Weights of a small transformer language model.
Size: width 512, vocabulary 32768, 45.7M parameters.
Architecture: LayerNorm before each block, learned positions, biases, tied embeddings.
Training: a variant of Adam for these matrices, 646M tokens.
Each number is 128 + 24 x the weight over its row's rms, rounded and kept within 0 to 255. Layers, rows and columns count from 0. Numbers have three digits each. The size before them is the row's rms in percent of the matrix's.

# down: layer 5 MLP down (transposed), 2048x512, rms 0.0113, rows 1972-2047, columns 0-63
# up: layer 5 MLP up, 2048x512, rms 0.0155, rows 1973-2047, columns 0-63
down1972 182:146124150130142147098150165126122150115146116113154166114118101116120120161143122163099132120157172113155140125069151130169183138112141141120162151104120132149126090117124132156124117092141142
up1973 061:119145134100144112138126127127131134175107125181117154109151118093154148161143132123131128129073113144090138101123146168115141105162100099084122131112136147132123109133101110141116109164153139
down1973 049:157105125143095086138146152096153100137138065099101112131135160123145114104125132125150145142136119148136097145132135111139137111132142092119135125134110116144119128130107116098159121170168156
up1974 072:117104140151145137171128157136106124075154144126164123131134115109139124159123118179147136156161162151176122089140119088125106154128142164125118146126131101100107171105114140094123138075118107
down1974 064:126137109129106167138147116102124111133125097161169134115106116114130147133125140134132076125128134141113123111131140157112106093157131130098121111117134133154105099114158105097093150120140110
up1975 057:114167138110119110131117132121115117084120118167151101098087122119135139205140104141102109161170156131092135125119123101145125114148144115141124136116136097134142117114087138152126124130109148
down1975 048:159158078122131094121111136124125101170126120097175149117132121120126129133155116126101112128161091148119125143156094129164126125135175137114114094140115125131131123152138107123135136123149103
up1976 055:102083124084160134144112120161128123106218099125110124107138085078155141120129124157133134108121107113146082143135116156112129129155171125181084100087141139114158095141141124165145100151128133
down1976 043:141140111136139136146134154152131140104126125181105112108108153111141175121116151110148137125117152137123108149140153113124132174101146125168162121139120110165093117106151101148141110094072129
up1977 066:128127128079124143156106122137172131121127097134108120132127110121151119096129110091110116091146096121149078142113112129105171157111121104123118126118129158108164103114112121145132114145166119
down1977 057:137148113119120096157101086120114122074132173112170138116142110170107104136093087155146128107134111096131117149161124132155154140118146099131072112150162097123113114138137143134150139130096113
up1978 064:107119149113138158110110127128093116118091146151129148173107158123125113143142120129116151136110097133138145100123196084119124145101074139110121170142129111105125143129130119127062149148092145
down1978 059:129120120130103143120111128077082110113128142139129137155176107136110159129120148121144149140119165129143151091101092111164091109157131114110156122098099139084121117119136105133127126118115149
up1979 063:092176129120135163156105100116158146153112133133149115103146103093179128123122152122138157132086122146175106137118132113120132076142158128094141141118114149117153097130061118123145138156163122
down1979 048:093138163125094098131161147115110099136150113147192147119117139104122124139128105148139109112151106136113105147118118135145116105133140160145119125171135104166123115137128157112161121133101075
up1980 076:124147100099143124200146160113157137148111093156128119129112146134149097126123146126150162104097124147159145172123149136118122101141174099114130152125109134127182128158062120130144104141110154
down1980 076:127075141139113133128112160112091137184095125119201112159148110146146181136109087135110081122118153108110134115109156149152143141124108142113123100171118140137109128101113114112135125077125110
up1981 056:096105125131087118114105128142140137137184145097088149097143155163092146100131157143126126130149151134128106120125121091139121137142107162114165147091121113097164109116158145154158124138092094
down1981 049:124107149108123149142128128138109105130138132121133127106107116106113162128117118152117109125175113141100127129162141119135108140134118145082166097101119146146130098129130133096163178136145111
up1982 175:106114143123124170080117128112124123135114146125128108124132115146131139144177125162133116133155121107148104114112131093114094121170156152118132099119098081089110124139136116138158078179117114
down1982 188:128113109147158161110125099132125178167152118122166105125132136112145169120122115147085108120151130174134128140128118110190144119161117132130146099137102140097144123035129185109103162125133093
up1983 058:122134156160163121113126126142121153105132095100111166151142115139115161119118158141137151173089095134193177160160123115160136096158146091154162147112127135134120129170109125100129151127119123
down1983 046:150111128147087115144116147115156118139146087136152162134111146119138112140091153112109121141141123173101126109103107167193145111128148127130136120147123105137141112094084132110145126132135116
up1984 065:170134100154161140126141133086127159122176125102111138119151167116119108129148137144132142127170141127096158107129109165125149134161113119120114159134128146132117128149142122169056109132160149
down1984 065:132124143142123079100130131114138119136124147128183148145132142121116096156120111123118059116121121162133109174179142095139173151101152094123097124122131112168125187118117164148134118105150084
up1985 055:132143115123161149138111136160110137145060161137117127107106165104096070132121114137109143146139100140115139093084171147137127117140118176118103161135131127116102130100097144129151128141115133
down1985 041:132115158170127150114108083111088146125116134108099126131160128122103183128130126102139165183137139139162140123083106099085108115167121113109137134124085152086123139163156116109127138198152131
up1986 066:154127152136134137164115132110131151153105112116117107119075125131139105044135121107146167187141150126134146150111138161170093065080159121097146126119149145082122125148113142134159115116122111
down1986 057:124108157148146112134089127100132063148082122116203134138141128120134138136114063125070101112119102072148138129139123135115165130117127123090106099134161109100107142097125112142148096122154119
up1987 119:100119096160115104137107097125155093138111129152132109130144121093144080162156145138107181100110092106131082150124148162095140130122149145167124134145129137138168145123135103127153113116137089
down1987 109:127125214150143107148154101125132130150121130121215147125141132149142146150119058108101136084140135109126108145140109140115165150131117125051127105135142099106124120125132108123131125138167109
up1988 059:127167122144149157133110119130116115136147089116119143135153122167149145157146188147159164118124129120192178118114131137108073101163138130121093174137137152098156125123165120137096122140139100
down1988 054:114122153108129149080155166152105153148094168175135121115158096154114116154118142138105152152124132138066100087121122145170148143099127153153165080112127111142124160126126128177154122098116144
up1989 058:085139127154117124123169112090126164152172140154120089118137102131130126062091119161146167178099145135173150119136145116138111131160121111123169183135105116114120083126138127114104116101086088
down1989 053:119117153097127147121145115120096103137136087149143086128134119101139119142090090099133084106132124137120112136117145148131142083094138158101136098135168127154114107098165131113163089116150095
up1990 068:132147099150116132115132149137104142127114121148139127104073076097114128129151110118132139096144133136100116122171107112127113130130172111131091139154103130108104093126055149133146116128148135
down1990 059:129117115156107131139111106130147136060119094116170143107160176166126132113124105134149103092142118117136104113138128093101137131116143138145116128159141097109127095106098123124100128139125121
up1991 070:108105142136137132095136133112115123081158111100119135166138146159128126111093139103137121152159119115103158133132102094120070152147152110102144118134145126156130141167166113150122136120167142
down1991 068:131106125122127113158099125141097142148147117129134104118120145156128108171111126126119110126125107142129130135094111157147125127117143096150103121099116137178092141109147163133139109121129140
up1992 070:120102112128117150124123125153117125136174147149137093157090138151106097101157135124173155087096135115111151135149137125123128108175168099105111112111116163131146101146113153167130088115126129
down1992 065:110129160124090103108063104106086138141108111122111123125100124132119156155160118112128120147092135165108113128106117136144152159109080121138116126125129127120154136120119130106147098112147109
up1993 124:104132095120119095142128110122116133141126107111116133143143133124128131160127170127139129114122109112128120137138124152128122141142121146160115127139109123110160124120109131125146154063130105
down1993 117:143119230136156148131136150151142096128135128145163120108122127124135129146138092127130141123138120128154124131157145139123130145144119117028129121138126120120125138135125122131142123179127116
up1994 068:105097120096101123131144132110142120137145114127113132127132080139151127107148136140146140171132099134127093182170105142141111121146148111120155154115146142080142087146098151148176161086114149
down1994 059:159137120127105146158063113140120112136112127167175164122150142149140080158134072139099089109107128147125096142134133126135119118099153165147118140173120135110125100114143150143120115061096134
up1995 065:128178108137102117127103104152177111175109137135113141109103197112107100139133096105156193113127130111111099144117098157128126071133117108136144132095156144123139101120130121134161129141111147
down1995 057:121114153131134109147106118113147104119096112078132128121118105115115111095110058157119115091105103114132143140106136116127130080143121117088148142138091106153144168143120135115135136114082142
up1996 055:151133145124116135121137128130122110149115156162114138185139110147123135101104132139163124142155122136161118129099085141118126185126103066137144147162147128113138104111100133132103075115106121
down1996 047:119114158120088118109155128113130116091124165159132117150151098148110148131088154094178130166116146117105130105116173169125119100134135157128118107060095103064142072120112113151124093170131150
up1997 056:107147109134111118124161134162121118147138175113151132131153078090191126156147152115115119113096133120087117127142054107103132138078159135068134139095121115116139129142128121125127148171143121
down1997 049:160096075133082155130126129115117118166147121123123125110112121089138171115138137155114133123137144145108164115135162101134142078101120075165122132142147118131100112130122131072138125141110123
up1998 087:143139155128109129137109109151168127140090102140110147120125115116116140139121127113124160151096091128094127055155104124099138125104115143141120127159140137117116097177133081133164127110128135
down1998 089:163109101131149105111086186145132154108124158108216105125105151130151075172140101130106132127177161107093128132131127114167143134123146099147122139144144119103128147109114130133094107165134155
up1999 065:123136096086152157191102130109171115161175126130094123070135127150131142107149134095113162137094131135145142106129127154130136130120110114144118084109130133129151103119105132132119114172110163
down1999 060:143120153142173107139147096160146149113150071122208141110122137127145108100147104115127101106133128127077112119120145107144139152125135131064085166171110114105125103123114118136123092069131150
up2000 060:104151154131140154127131125093135119112079133109150148125134171151117142134119120114101110106076112156123143087138104115138138137095123117114101165117119097148139130111140174156116098098162127
down2000 054:151157134120145149106142098081143103117127133100155146170133087163147088173127122148104148096082114167121121122141124171195115091099102132113138131129141088138140138145130134140123119099135163
up2001 088:093159095129162153129178099117145110162137109116159149103124135122179129108154130097140147139125139122147192177156122161108132118137107145167133133172101137100135137137114181138126145167098111
down2001 087:131106131148135107149115145135118168138135128146195123118151144119118118198108071173155095147092106171138097127113124096135177136121075113122131099105124155160124102115092148099128145129114093
up2002 071:121113100133102142130095115133159136145163117135120131122081072095174142105133162126135130125142090123163150140133171127140143076123146120121134144114144162125108121140113114109126127126150127
down2002 066:113137115136145084140168154150162072073118099142197109086135154121121098141112126138118132099174129109102098134161106087119136170143159132111138125122109103119124176122105135140116142121132112
up2003 053:132139144112102106125100127127139144152133084105113143128090098120154125150121172114094128141141143149160144097144078100126104107111201124102131142123113139095137116137146121152109129101148125
down2003 046:129117092111135075136126170155161145103143107106180151111123101136152121184115141124101099152151119104112114131166134099125108094143170167073127130165161137167144121123098109120098099104138118
up2004 065:096141104057159149171117098149164129147134114116088144146164138122114137160115117110154166128114148129140133168139106137140148084126144115132152088129155135121149122155112108130151121145118107
down2004 059:124115143123101145107099102126112152123101122120136145114109135162103108141163117135088160142129148193104096130116141137152127103101134122106139094111079106112118126103104172124173134139098146
up2005 058:117110160129121150103133142141121118157142129116091108131136171162096123105138150143179144125100103131177134170131186112119144130091042112133142164140139129125091097109058119103142131137158087
down2005 050:162097135129120174142101155128090150161132172115109178172127151117124152122133133123095107131103150154095098141131131159161124122096135140149111097121127135133124203167101095110168150153125121
up2006 064:152111149101093083111123110147146108136060113136106113114131131165165173148132159140131119133103120130176098142129141115115106140108107124144144149109131100108157143135133106107173175092120100
down2006 053:106146146142151120163152120116112141138127134135130126103121072101095119099160130142134112098151131111083170151129123145119128135147152190105179111109112114097107085154141133134106155095125124
up2007 078:139136096105146117125121113116120147164167147131097127100092145112179142198139125091139164135121100106069140133114147161113099128152118131127125102117132155112148107132082133178122133141138140
down2007 073:151093142176100103163082097131125128101116126140144121157165129182114125142094072132097131148153145133166121153138095114091130165157121128119157146154145115117141115129102156140104139150102129
up2008 126:099131157127108172149123129135143087085109127137142130152129132094122108131146127127146187133116154100124141135154199109145150111168159153137144120128142151168104160124127132161121143096137135
down2008 127:162115051121132114131147107139121135145095137140239137137111120108120127120141063144132147111101119130126122095142119149134130091130115130202126105138140143112134100117139134106154113111132127
up2009 060:068078164148091101144122152137134114107115136139098156149120107145157159134135132126114107133119133119115113129147104156131143120081159131176111158110126132130148150143129100135143149165130093
down2009 051:145154056118137121149117154154131158133139094131071136131095147179144096121129201142117155133118148166101127108156077138144143145095129127154167131110148113146137120135097104135109132080118114
up2010 057:128192130155170125147091148153161147093120047130097135141097120138141157067124179125150118131131116122180152123136117147152126116139122081124129165105130126092155112142126118153172135152094126
down2010 046:139119100149116114149122183153113132144138147091120107125112107129148119130134119134095087089154143148135128103160173109148126148088165103096121137123160141142151123111153126107161141113139102
up2011 064:144180150104114109111134117157137112134132145155129139114134114166067121084117116125114136121148148116093113126123046165118131148155130137123101100144110114142141142099143126129160111123131148
down2011 053:118138105124141129159093125129155150131135115084157098105074141133139131131129164102140107140115149157138162117153134127107132117079136130124128126181134143138130071182143145122118093113109098
up2012 061:103116130086139129074157127098114132134152148143103117139134111128113119101140143134154109149122152094126114135117083099113122135123125161107182124137141147145106147120112142106104114146107128
down2012 055:112089161105143135111122087136073101129162113165170081118119152124123156134106133138076155150126144136131098082166108143144146112157105118118105100138134127133127166148144170094130108094151090
up2013 062:093122135113154164126110124131139131125122173141126135153110159124113135122141134111142150121119107123127133145111122096115104136139129108154084151133116139137099146115078109083124149164143135
down2013 055:117098084115108145132070134132099165143118140090105165158155150136119136124116146159072090132092126144136109105141126135141145140133113104164115125157079152126149134152121164094145148143122112
up2014 130:117165103093107123131104117117161137121091116152126134106143160148164133144120148108183219163135155118134167141143132134088136111161132097106099145126162143076130117138117151133140123108123140
down2014 132:168122125157153099126101123147121158119150110119255157154131094118127146128128008144092107122154119142120173121120122119104135117126122127129130102132110138138114109136142141109112087086131135
up2015 068:139109142130117153106144104160083158060082144154144120140172124144098160147141117135120138134122103146119096145100125103130149114141140129145126126119112112172095128124115140118113154141155144
down2015 064:112148114142125150159106123111143132128142134140077145140119159112112162154138190124140120104126099164142177126129118143108126086127131123138128144107132161089101122101102111129156133157125109
up2016 074:105076100181134122101135123092123137099123171163127128116160120128123121129138125135129133143123123157124151119093136110125114152116131157148138137116104140154143115133094114113135147111122123
down2016 074:125151143119129142139138087127101145137125129131147157136133140100120124118119124102102093129115120084142125172121135138092105113136128146103042105124156117172141122078119117131122116168162115
up2017 073:105123156160105124114134121137103128102112124118153160103129119103134176129142124131079107142076174121109106129122102138122120171079125164103153117113129102137151127131168142111119128160112152
down2017 073:168146079091113145164137147135158142099141103137076113138069131108141110113131204124151159139131104140131158087153135129112139118131119124170168139117118120120114113165132114128115150132113099
up2018 060:107153160126115139093160123114141112117108145095124156152138081100086123085097155115091117130161127137120116133146156129102140130114068181162122138132120128164125116133140124089114146130156128
down2018 056:100106093108110110122095192096132135126100134139014126101122132115145129147102143122108139111143121135100147139117139123078115074086139127184153123134179145114151156150160143134121149148128122
up2019 065:123112094045118120130133122147091181126149156132118145129113132087160117118088142124117157172129129107115133145148093174111124179111073111133149092124102132140136128142159139155119137156100106
down2019 058:145117152137122133183173138137126147165151112125109106108108137111133115090146132168178112125129145145160140121089110114124100116159134137116099192115092120177101130063106111120130072102077117
up2020 063:136107155124138149189139136151125121141127130108107117112090184099109084210118096123128125102124112147093135115115112091122109118100127121129144116148123124152132089128109129144146148159147139
down2020 065:109128175133144150151101108128146139121119198129097159170123091152137159119157095144122146111113118131083152133144148129112148127131124150146114112134156157165160145123106099119167098162139132
up2021 064:114051161109081121094075154153136156132140145155109120089120123103180132169099144101125140161131119119101104115137164128137123107126163133156155156083135133121174123164131147143110141154109121
down2021 057:122133118104131110130131148134111115133113112128127117158122108140121136140136111124111083115131134128102131162089134139154125092169113122108101126105125123200138125064131120096169100065152121
up2022 060:144162143087161111112162131156167122162145144130120131133148106115139109081118131135128146136119138133086066147115169134145142110116096109107145132131135123129173130152145111121173103126085098
down2022 051:119125124127115145117119173086132125147102110155108106129105120123121173142140141123139102162101167140072135133089119146148161121130107136118173104127141125111102127116132117120139132125137126
up2023 067:153125172145071130095159130138145163135093136116124117112101135092129112066123150131118106165116145153167103123136154103120153189114137133109136147118098108119151116145130122103103155118135120
down2023 057:106109121100103125139107178125158115115116093131136111135160093145127101114109116077084085122164155079117168106133143121102089069123107126146130097140185132153110147122161147114096200128171119
up2024 068:120141128118141155142145115139168136121144114128107105077094113114159119136126103145179124151106142137125099135155138123157152137143056153131170162133117165150075060143116146116150167163096107
down2024 068:111124117130130109150095129152129136113139121118136134118092169115120139125119096129121111073115110137094140157123132113124138165115155151130145117137152141136125159089120131141159117104092174
up2025 180:148161148144139127163084162136127132167164107148162095093137192078162149119102094137114171127115087119130127101144139147124144142151139105128106090158135116158134130169108156148143143125089129
down2025 229:148121121118113085126124095113139173160127112104131135157150128146111112097093112119137050141129127185127161159112112136184128125130113102137105176144136124114107134103126116128141143099123100
up2026 058:102137144111141137126141141136109124101147091127122118117117106132122103107156078123133111087133131111140139111118184114092115152171136158143118092124088130139126131112078094137118187094129127
down2026 048:132070123121069152107136127149125208123089118116159138104133134164127111111144132124099159164164122155118113101126140159138104168152093113109137119134121145159100130142085142105149154092133104
up2027 121:147144153124136130108120107095125099150102135138122120130125136133109110100100141111130147103158128147113138155153181185134150130139178156124153155135110162118113156097125165126144131113109075
down2027 138:115123070146157138150149086131135202137134122115255144146118159137117160116123001132159133136127134133113162124139118129124137104111103135183101123097148129115132082125128117116130119130131143
up2028 060:093128124131170144110132122147112158130106207118120130096121080090120161158142103126111130171099125081140133119132104119137141140126163150166108123132131154128084114118045165073115132143148144
down2028 053:152095141128100160119136139106131094093113111124099135126153157163158129119106135131154163145144139152143114121125138120125130154151122125139117104139104111087120129142135113113138157093112144
up2029 080:103099122104138167141095117135144106160142114093152149089108140124136128154122133112138186094155127115099122112167151118119154090169128103094123124117100155114153066152114139124117117115141117
down2029 077:134111067135104105120112128114141202115106157121163164153140106128145110149136085188147065107112114171113101154148133120148159161118123116153150111129133134134135146102089132092085117152104122
up2030 110:145119075154107111157089157126151108108125109136117133135105138112126116145133133079146161140103163113130159120135157146120142109146161129148123114126149177119127110123106120122127157063154101
down2030 113:130122206120141116135121138117159098141130132116205153117126134132165156144150049161145134103140122140140123118110137143104130149134114162005133106112137127136143124108106103115100087150121159
up2031 067:102105169178113115126124098096120133085120105095105116146143114135106130120139108118096103137123088137112143118127137108112123127175128126121111100119130123144126176112150142099124141112168167
down2031 059:126137122121138136127122185121129096133125162132141159125105164098120130148124159150143163102126129167127135116100108155088105129125129115104115073150135130127120134172120117152167125149151140
up2032 064:152107115193104136136154143148137131124102094141053140113089119120156118079120156123122122128122113115177128123137110165146090144115134119137142135116129154137100129157126108140179090164116129
down2032 058:137144107179143113136134094123158122174134167119108137150124157145122153124137105087154131127110091089128134138116150077103157164112161175119133111133125113139116121115108123155089129108159147
up2033 063:149144060082122145124121096154148149135159128157112118138107132145158140169126110128123155103120115126150107133147120111110158117135134105133132166108112159123157080126065157152108129132139158
down2033 056:123121161162124101142147109162127152129168124109133155153121154156086141176107104131143143116138111154135098130083123129131160162126131119133124156099126108144135117081090117108184051086146097
up2034 053:125132135149171153151088162122115116150131107137164109127114122105089109121135155126136150150133081127132103117147124129152159072132104091123100115125126149121117128122125124143155115141109127
down2034 042:127116141109124117105084137122118119135110156098107151106152093156126121120122111149106143161143116123134114145126117087095136091127122133125136135096148115109145151136136129139104133139102134
up2035 063:191160148127133103107134107142085127102093109098141162152156114138113123160117135099100156120151109161114124125139162138125158117140154137110097144108162128129179136120123124106152138101148158
down2035 061:142114118159126087118091133145138156130111144170127148113141078108096113144103231097147158112160145137117131148126108139104123099106144142173162129088145128099129124129163173140093179179087120
up2036 115:098138092133111094120154123103128115147147080140116142140120135107150136141139147123142120130091148112148125120127113146089123123138142116179146123143113135098121127124140121138145168088155071
down2036 108:119125217151110157132137157135123105120131136134192108119115124138151157127129075146121121126122121120140118117141143138120119141141116131005118146142147111152119146120122110122112119160117139
up2037 179:124125121129134119154173148100130147119131117135134146108109140103107117117161110073181112157110130122135108152136139126129146139111116141128128161078122139170115168152157141095134132112143130
down2037 195:121110135112134132112143140126139081147128098129156118126131129108137151149126091107096080102126123108140147126145108140125170113059130126116113125113128184117141144085111097168125167110138157
up2038 060:119125132043164118146133147114127142107131128131113121123152161165219097106117159138130150162101130121145138119111144137136127124134103114135139115109126127115121150125127120120145167155100130
down2038 048:120121108168099140112159158144085106148158081106134116113152161168130146085165101124093126141114125158144121087110108120136125143116128122097121120082102118145060134119115140113121106137125173
up2039 196:108133136149120124126101165105118145127172132160150092122125137092115125139101123151100142141050120131126115140142140164114132136137117121114109116150099121160155122170104079078154151145130140
down2039 197:154118133147111110122121150136121128148150114131161121154151131142127130138094111152137114129147128187148133160130120133158121178133146127150145180107132083088103142103118117104116153144147097
up2040 160:155146147159125106131144066116125137155088130152149161148126091122103136108147120050139187125143128121131135105144159134116138137121155112139113168080110125146124147072151124121191097117108125
down2040 173:074139077106114133161084138148135170146141134124160099138131134144149120114087096158177119127130116151132122162102106094095119088152103127154122133138142110121141132135141202084127114158145142
up2041 076:150140118068137142139111112134166130155166120144099102120112142115156114149114169100161163132117131125166146124137140133138154079150111076120115152089131166105115097163118112138154123161147137
down2041 073:117153143138150127106168116139111106122121131099192120126094129140103097120145066107125102124127150189118062168111109108172126148125166127087135120130106097144097197106146136105097111075137141
up2042 062:149116111143112120076153138140131140080068150121133155143123110143066098131120148092127130152067158136062124111162129087108134152100102133114151140109129118142109138144104159117065122119131189
down2042 056:136118146128112135113108156111150087134163131108119148157116108135118140141100131100137176149127103135114162106117128135129121180086118122155139167113151147067143083112136127105146118131149148
up2043 165:146137116111101132126106141145175135106169177152128133064142095133142097124148111135148173152124162102137083094077148113123085120184156110114154134137127132152081146156146101131092180168120155
down2043 149:136126102128132133105084152133117139152123115119192112149123120140121091145117090144096030078158130172154163142085124114111128130089093091150137121145141134116118136111080119153130141118164116
up2044 057:109135144120149160117161128087126118122129119116113158136089114135168084190125110109115117113124116110130156132155115128143122113097142108132124113134118121134111145126138156131129153157115150
down2044 045:131117068140137116079117114115117176113138133132141154147140146109127164141111201134133139104132137129091129068157140108163152179106096094142136111146137131091140132154084136127168099136161150
up2045 067:114081077120113109121121131112111161126145120141083103110160156079096131090137144128142147112108175141126152068111195123135128144110177185124155076161104116106154137133123136118132119124137090
down2045 066:119091159128124152125163088117071145106128109137146144117101130136095171136123118125150143169116155111116103112087114162100116120158066159056112128138116102174132120112095111137122132083127126
up2046 059:115130115118166129129094144129160102131162129124144106086105122108113117117118142126090158128104130152120122136125128120125124113090131098142077139150102106121153111097059142141146138094127101
down2046 055:169106121144124161126154079110136113110118130130094196137128085121149099130159133100109154148106141125120123096085101120158142154120117103164155149126094091093126101132110114131139120143094161
up2047 060:124124102105133112186142129156139139132114160138112160120121145115137087154105140129173161168078124101133109145074119094112120130113190105101150094138115134115141143140173139113157117116134100
down2047 050:110128168155140171131152136129145123138138129147161075167130104123108125104149113103103116138125117132153108060107121122171119146126129137111112108142109131137122098145154123124123113133140092